From a checkpoint of a small transformer trained on Wikipedia.
Size: 16 layers, width 448, 7 heads of 64 (1 for keys and values), MLP 2688 GELU, vocabulary 32000, 74.6M parameters.
Architecture: LayerNorm before each block, rotary positions, no biases in attention or MLP, untied embeddings, attention and MLP in parallel.
Training: a variant of Adam for these matrices, 482M tokens.
Each number is 128 + 24 x the weight over its row's rms, rounded and kept within 0 to 255. Layers, rows and columns count from 0. The size above them is the row's rms in percent of the matrix's.

# layer 10 attention output (transposed), 448x448, rms 0.042, rows 10-13,74-76,138-140,202-204,265-268,329-332,393-396, columns 0-111
size [112 111 105  96 144 137 137  85  88  83  68  76  76  81  87  78  85  73  69  80  80 126 115 117 114]
[[135 124 169 103  83 146 129 168 130 148 108 168 103 123  98 101 119 123 128 115 111 104 134 131 138  77 133 189  52 190 127 162 100 168 155 140 123 142 133  95 147 134 145 141 116 118 128 116 132  93 144 121 148  62 119 127 128 132 132  93 117 152 157 106 146 141 144 105 116 150 148 125 112 133 146 144 104 148  86  88 144 117 126 121 162  92 137 112 114 132 121 150 146 105 133 137 148 135 149 161 138 112  99 105  96 125 109 118 132 163 112 130]
 [141 148 115 130 134 111  77 150 132 114 131 128 153 105 135  91 123  92 149  92 136 108 142 163 103 154 113 116 108 155 125  93 149 138 120 121 170 102 127 110 119 115 165 111  94 101 169 122 120 136 145 133 107 167 135 128 154 104 108 153  98 160 106 120 144 115 104 109  65 101 104 100 106 152 134 107 156 135 151 149 130 130 140 102 199 141 133 139 124 123 114 121 100 112 111 140 160 123 114 125 139 105 135 138 164 138 112 137 122 126 123 122]
 [111 149 156 176 125 151 100 107 126  85 125 145 151 167  96 101  80 113 173 105 157 140 114 119 143 152 132 121  79 142 139 101 110 121 146 146 116 181 147 120 160 113 112 125 131 156 130 140 105 130 117  95 137  99 124 143  91 130 118 143 150 161 122 103 101 149 108 147 109 117 140 127 122 144 133 175 139 130 114 103 110 101 176 159 125 164 100 127 127 125 112 121 123 159  94  90 122 158  89 134 158 141 120 178 160 112  96 117 139  96 147 164]
 [131 130 138 140 124 156 148 145 135 182 144 132 104 106 132 168 149 106 138 141 147 122 136  95 122 101 131 122 114 150 135 154 134 116 118 118  82  97 151 123 153  91 101 157 154 178  93 160 169 139 140 125 130 164 143 150 138 136 128 106 122 156 112 128 110 153  78 130 154 131 138 154 106 141 115  78 143  91 167 118  89 102 129 129  91 153  99 114 100 133 174 120 116 126 156 111 120 126 108 143  88 115 104 204 128 105 138 122 130 135 108 125]
 [138 127 150  99 116 130 149 187 142 139 112 160 108 109 107 103 127 148 105 104 122 134 146 123 165  95 138 155  57 196 124 164  91 162 147 130 117 155 138 109 158 139 147 148 107 137 143 117 153  83 156 112 143  89 106 122 113 129 151 113 153 163 130 100 160 105 140  94 111 128 125 104  95 137 146 145 124 154  90  69 140 133 116 121 132 102 145 120 140 140 134 141 138 101 127 129 147 132 147 144 143 133  94 105 100 119 104 123 127 136 116 129]
 [132 126 141 115 138 100 115 148 135 122 130 136 146  84 129  98 137  79 154 111 143 119 138 171  90 148 124 133 102 162  98 117 166 136 104 117 143  88 136 101 109 115 166 100 111 106 166 124 111 135 138 173 109 165 116 128 137 113  91 132 100 163 121 156 141 108 130 125  85 135 114  98 100 165 126 107 135 117 171 158 116 135 121 103 143 139 124 133 103 130 132 150 111 118 134 127 142 118 146 139 157 136 135 145 170 137 141 168 140 123 145 108]
 [104 163 117 188 138 135  84 126 112  65 119 141 171 152  90 152  92 127 156  87 173 136 100  89 177 137 111 104 100 119 132 114  93 128 151 163 130 147 152 130 134 143 101 118 130 148 133 153 117 159 136  95 138 108  96 145  95 140 112 135 144 174 142  88 107 124 105 155  94 111 133 129 132 132 136 188 131 121 112  88 125  89 163 156 156 133 116 160 118 154 114 136 133 180 108  85 136 159  86 128 139 152 111 160 115  90  79 113 116 102 138 141]
 [123 129 164 136 121 116 139 143 110 146  91 166 126 122  75 114 122 132  78 163 106  88 141 118 162 121 137 135  51 194 117 128  97 144 122 152 127 170 137 136 107 152 157 170 103 107 118  94 160 107 156 131 113  79 101 112 137 139 138  80 128 132 105 112 147 135 125 130 142 160 167 129 124 153 152 125  94 168 116  77 162 141 111 135 137 108 152  98 124 144 114 148 131 111 107 129 163 151 137 133 101 101 131 106 115 124 123 132 122 148 111 111]
 [167 168 102 147  99 106  81 148 104  69 143 116 117  80 162 129 117 120 128 116  94  88 126 120  99 121 118 136 126 171 114  90 150 142 122 113 152 124 143 121 111 130 114 111 128 131 168 122 125 134 129 100 105 167 120 139 160 120 122 131 102 168 115 141 178 144  95  97 105 116 109 134 119 133 110 123 103 136 188 119 136 106 146 121 166 130 128 122 133 150 101 130  84  78 114 132 137 126 120 135 148 169 117  93 178 143 125 127 106 121  98 131]
 [121 144 137 176 121 115 143 140 100  94 107 175 129 122  92 137  79 126 149  86 131 143 112 117 163 166 167 124  65 119 135 110 103 118 125 129  76 177 155 123 120 116 126 107  96 157 123 145 115 139 140 121 143  86 128 137 102 126 147 106 113 144 109 102  91 162 125 164 120 128 140 152 121 120 113 138 122 143 130 109 125 101 141 146  79 141 101 157 118 121  96 156 131 158 119 104 133 136  84 115 143 133 128 127 152 110 104 119 137  98 112 162]
 [169 135 125 132 103 102 146 118 112 123 153 139 116 134 130 155 152 131 146 117 137  89 157 143 113 106 169 198  96 174 155 143 111 145 125 118  87 161 121 149 130 107 140 130  78 115 107 118 150 105 121 148 109  80 134 139  99 103 147 116 136 175 155  66 126 142 162  80 134 107 152 117  79 125 164 125 121 148 105  78 122 117 114 118  94 125 113 107 121 158 105 119 122 137 153 127 151 129 150 139 126 125 134 124 118 139 120 159 106 120 155 119]
 [138 117  79 113 154 129  82 134 133 117 137 142 177 118 107 100 106 106 131 114 155 122 129 189 141 157 113 144 108 158 119 126 107 128 105 146 135 129 133 116 136 110 120 152  90 123 150 108 151 162 137 146  96 153 126 154 130 133 121 113 114 110 111 124 154  94 141 119  97 127 107  89 124 157 168 115 126 152 163 156 119 123 146 107 194 126 116 173 119 118 163 116 138 140 129 146 124 104 119 109 124 137 142 135 156 137 111  97 112 179 153 101]
 [106 162 174 144 139 173 124 111  95 124 111 137 130 172 106 159 107 136 159 104 145 109 154  95 117 133 134 128 131 134 131 101 157 131 113 158 119 139  95  97 162 168 133 164 118 188  97 136 111 131  99 130 119 113 135 136 143  95 134 111 124 151 169  93 132 134 106 132 116  96  98 108  83 123 120 148 157 139 126 165 119 119 164 164  99 151  89 128  91 175  79 114 127 117 128 146 125 161 105  81 142 106 152 135 149 105 130 137 146  95 200 113]
 [119 151 115 102 137 164 118 164 138 126 152 160 153 146 109 113 111 150 118 145 148 147 108 118 167 109 128 110 123 110  87 180 117 129 120 123 125  99 107 140  99 123 135 149 161 140 172 111 110 155 109 122 103 113 100 148 136 150 105 134 137 131 133 150 139 165 143 170 140 119 142 109 170 135 100 135 124 137 144 120 123 169 137 147 118 120 111 113 118 119 166 147 112 114  93 144 159 128 107 130  94 123 130 127 117 143  80 117 107 168 111  74]
 [155 155 105 150 148 108 101 108 114  92 209 112 156 158 150 125 136 133 146 171 118  93 123 118 105 153 128  97 142  76 132 122 179 120 158  93  98 165 129 158 103 129 139 111 141 141 113  95  96 150 140 147 119 170 166 170 156 137 122 119 102 118 133 116 104 120 112 109 147  85 107 143 149 143 130 112 117 108 141 133 135 134 115 105 123 133  62 192 140  91 109 125 149 147 110 142 120 109 132 108 163 125 137 175 179 138 142 132 107 130 119 122]
 [155  82  99 143 128 149 140  85  96 174  86 141 141 151 144 160 163 167  79 152 154 172 124  94 157 171 133 156 107 152 111 135  64 103  70 143  92  95 136 141 136 157 129 154 122 114 160 153 149 125 117 171 134 126 165  98 157 119 118 143  97  69 104 107 110 121 148 130 160 130 161 115 149 113 155  88 114 135 107 117 148 116 132 165 147 131 158 137 109 157 143 116 144 144 141 169 109 105 134 114 106 150 125 147 107 120 127 114  87 152 126 147]
 [134 113 148  83 140 159 175 138 114 183 122 126 126 175 148 130 171 135  96 146 112 121 167 138 122 112  93 158 141 166 139 140 161 147 141 124 138 102 111 123 118 160 114 169 113 105 106 140 117 102 125 146  73 160 150 115 122 111 121  98 119  74 148 109 134 135 168 109 155 109  75 134 104 110 114  95 118 115  93 165  91 139 117 141 158 115  87  77 112 132  84 106  99 112 171 160 123 109 145 139 141 124 130 107 146 159 161 111 120 133 120 113]
 [122  96 104 131 118 107 131 175 126 113 139 150 172 124 161 119 177  89 117 132 153 125  72 104 125 135 149 134 147 131 151 120 128 128 102 135 104 137 166  96 133 152 165 132 142 109 122 137 100 138 120 104 153 123 102 162 127 133 151 102 127 119 143 153 151 142 105 102 143 119 127 145 141 135 102 173 154 113 105  94 147 156 167 132  99 147 155  86 120 122 147 153  80  68 110 121 166 137 143 129 106 145 127 139 147 167 116  95 114 122 115  85]
 [127 124 119 147 147 142  94 106 129  91 148 120 146 136 132 104 149 135 188 141 118 127 118 119 130 135 116 116  92  87 131 122 131 141 145 105 116 139 144 138 129  99 109 115 132 143 104 157  89 141 108 159 113 173 159 164 153 107  95 144  90 121 148 102 108 143 158 117 139 114 124 147 145 122 137  94 111 124 107 117 120  97 117 125 166 121  71 165 111 107 112 101 151 132 129 129 126 124 152  81 138 108 136 126 145 138 149 140 134 140 122 135]
 [151  98 112 130 122 140 109 100 128 144 145 147 119 155 163 128 144 125 116 138 115 152 140 114 131 103 168 146 147 153 134 160 101 140 110 153 111 123  98 134 196 167  98 140 115 120 127 141 174 134 105 117 123 133 112 106 158 124 109 108  88  97 102 138  74 115 177 147 136 122 117  90 161 138 137 107 142 142 137 131 161 116 135 135 137  97 165 141 159 125 145 113 140 120 133 175 108 124 129 130 109 137 126 163 150  97 185  94  97 165 164 152]
 [134 121 132  72 116 127 115 160 137 140 169  80 115 124 153 110 164 155 136 161 116 104 148 100 156 111 148 150 125 166 151 135 161 173 150 129 106 104 144 136 138 144 126 166 107 131  99 145 140  77  93 152 122 181 146 130 130 142 137  86  71  68 147 121 156 122 123  97 150 122  95 144 122 128 113 100 126 111 146 174 136 113  82 124 141  97 102  87 122 137  85 115 100 104 158 132 107 113 153 148 133 103 157 123 135 129 159 117 102 152 149 145]
 [120 111 109 138 114 106 108  85 132 143  77  92 139 145 121  77 109 160 130 120 107 133 162 134 127 116 130 145  96 145  97 136 104 145 103 126 168 149 152 128 132 117 153  99  84 142 156 168 136 138 105 127  95 116 128 140 138  97 100 123 142 136 117 141 123  94 148 111 146 123 133 121 110 100 168  94 101 149 127 174 122 104 127 132 139 147 117 134 168  90 127 165 131 127 166 113  85 173 178 106 138 126 137 114 128  94 124 153 154 115 142 130]
 [123 122 169 123 111 123 156 153 148 141  88 163 106 125  93 120 117 133  70 112 114 104 148 128 169 126 133 147  63 197 134 158 117 136 125 154 109 130 144  99 155 133 142 120  98 112 145  93 162 108 154 111 142  92 104 115 145 135 149 104 145 151 121  95 140 127 129 132 129 130 148 127  94 139 128 123 121 164 114  70 144 157 109 110 139  86 151 104 138 127 147 154 157 116 120 136 157 141 151 138 120 136 113 116 117  99 114 119 142 151 120 130]
 [153 131 107 132 136  95  90 190 130 128 124 102 140 105 139 137 111 100 145  99 118 106 119 148  89 115  96 152 121 153 109 135 143 131 122 112 164 106 126  91 105  98 149 104 101 102 161 111 121 133 158 120 143 148 115 136 148 112 101 127 122 171 104 180 185  97 103 114  68 136 105 133  99 162 123 128 131 137 152 140 139 129 149 111 162  98 129 122 105 132  99 124 129 116 119 118 126 129 133 130 142 156 120 101 170 136 111 122 128 110 109 133]
 [ 91 155 157 195 153 135 122 117  80 108  94 145 152 149  80 123  82 101 128  73 148 141 129 121 132 156 141 125 103 113  99 110 131 130 120 143 101 150 154 115 121 125 113 114 129 165 138 166 146 161 139  73 156  83 114 124 124 146 136 138 146 179 128 113 112 138  95 168  91  97 167 130 125 130 114 174 151 135 123  83  94 107 176 145 138 121 132 142 113 133 125 161 127 165 125 104 115 154 103 149 132 151  91 164 122  80 117 110 121  92 153 138]]
# layer 10 attention value, 64x448, rms 0.042, rows 10-13, columns 0-111
size [ 99 101 105  97]
[[ 83 184 107 130 159 126 143 147 142 201  75 118 162 127 145  97 147 123 114 110 130 138 147 135  74 137 167  85 164  89 136 131 108 160 108 132 162  84 115 155 103 151  84 141  99 111 111 126 136 110 130 161 133 126 102 116  94 122 143 146 128 124 103 131 128 142 143 118 138 104 138 111 165 115 135 126 139 120 145 137 126 119 111 155 129 149 139 106 125 104 118 172  99 115 138 106 135 136 108  83 149  81 118 113  71 139 129 126 125 129 163  96]
 [117 115 173 110 144 137 106 101 126 104 151 121 125 120 120 144 136 154 106 103 124 106 120  69 173 137 111 177 171 163 151 113 170 120 166 111 116 115 161 141  94 114 109 138 149 156 133 133 116 136 123 156  98 126 111 163 142  72  99 112 152 136 142 111 124 130 109 106 186  96 167 140 119 130 128 149 117 139 126 129 142 140  85 106 127 126 132  82 143 115 161  99  94  97 155 104 150 131 139 181 154 123  73  85 119 161 137 103 132 115  99 113]
 [123 138 157  89 139  99 130 128 132  95 127 132 122 152 148 111 144 111  54 106 122 109 110  94 127 154 144 109 147 133 129 133 112 112 125  90  92 110 110 116 104 129 126 128 131 131 166 124 124 172 134 169 148 156 127 159 154 118 160 103 132  87  97 121 149 134 137 113  81 149 174 138  76 149 134 134 104 140 170 167 117 173 143 165 121 191 136 189 120 107 120 145 128 120 131 124 137 119 146  92 122 128  99  93 163 163 128 146 112 128  97 129]
 [115 134 162 120  87 125 127 113  82  81 119 123 122 163 133 126 145 132 154 107 122 129 154 115  63 136  91 143 176 158 135 138 153 104 104 170  83 138 149 143 187 137 122 126 112 122 157 115 106 155 149 129 155 146 117 134 138 149 128 140 133  87 139 152 103  38 146 152 136 157 114 131 160  99 140 123 133 133 133 182 129  82 137  99 138 129 130 133 121 121 161 111 103 115  83 127 147 128 154 111 111 108 158 132 105 160 117 142 178 131 156 130]]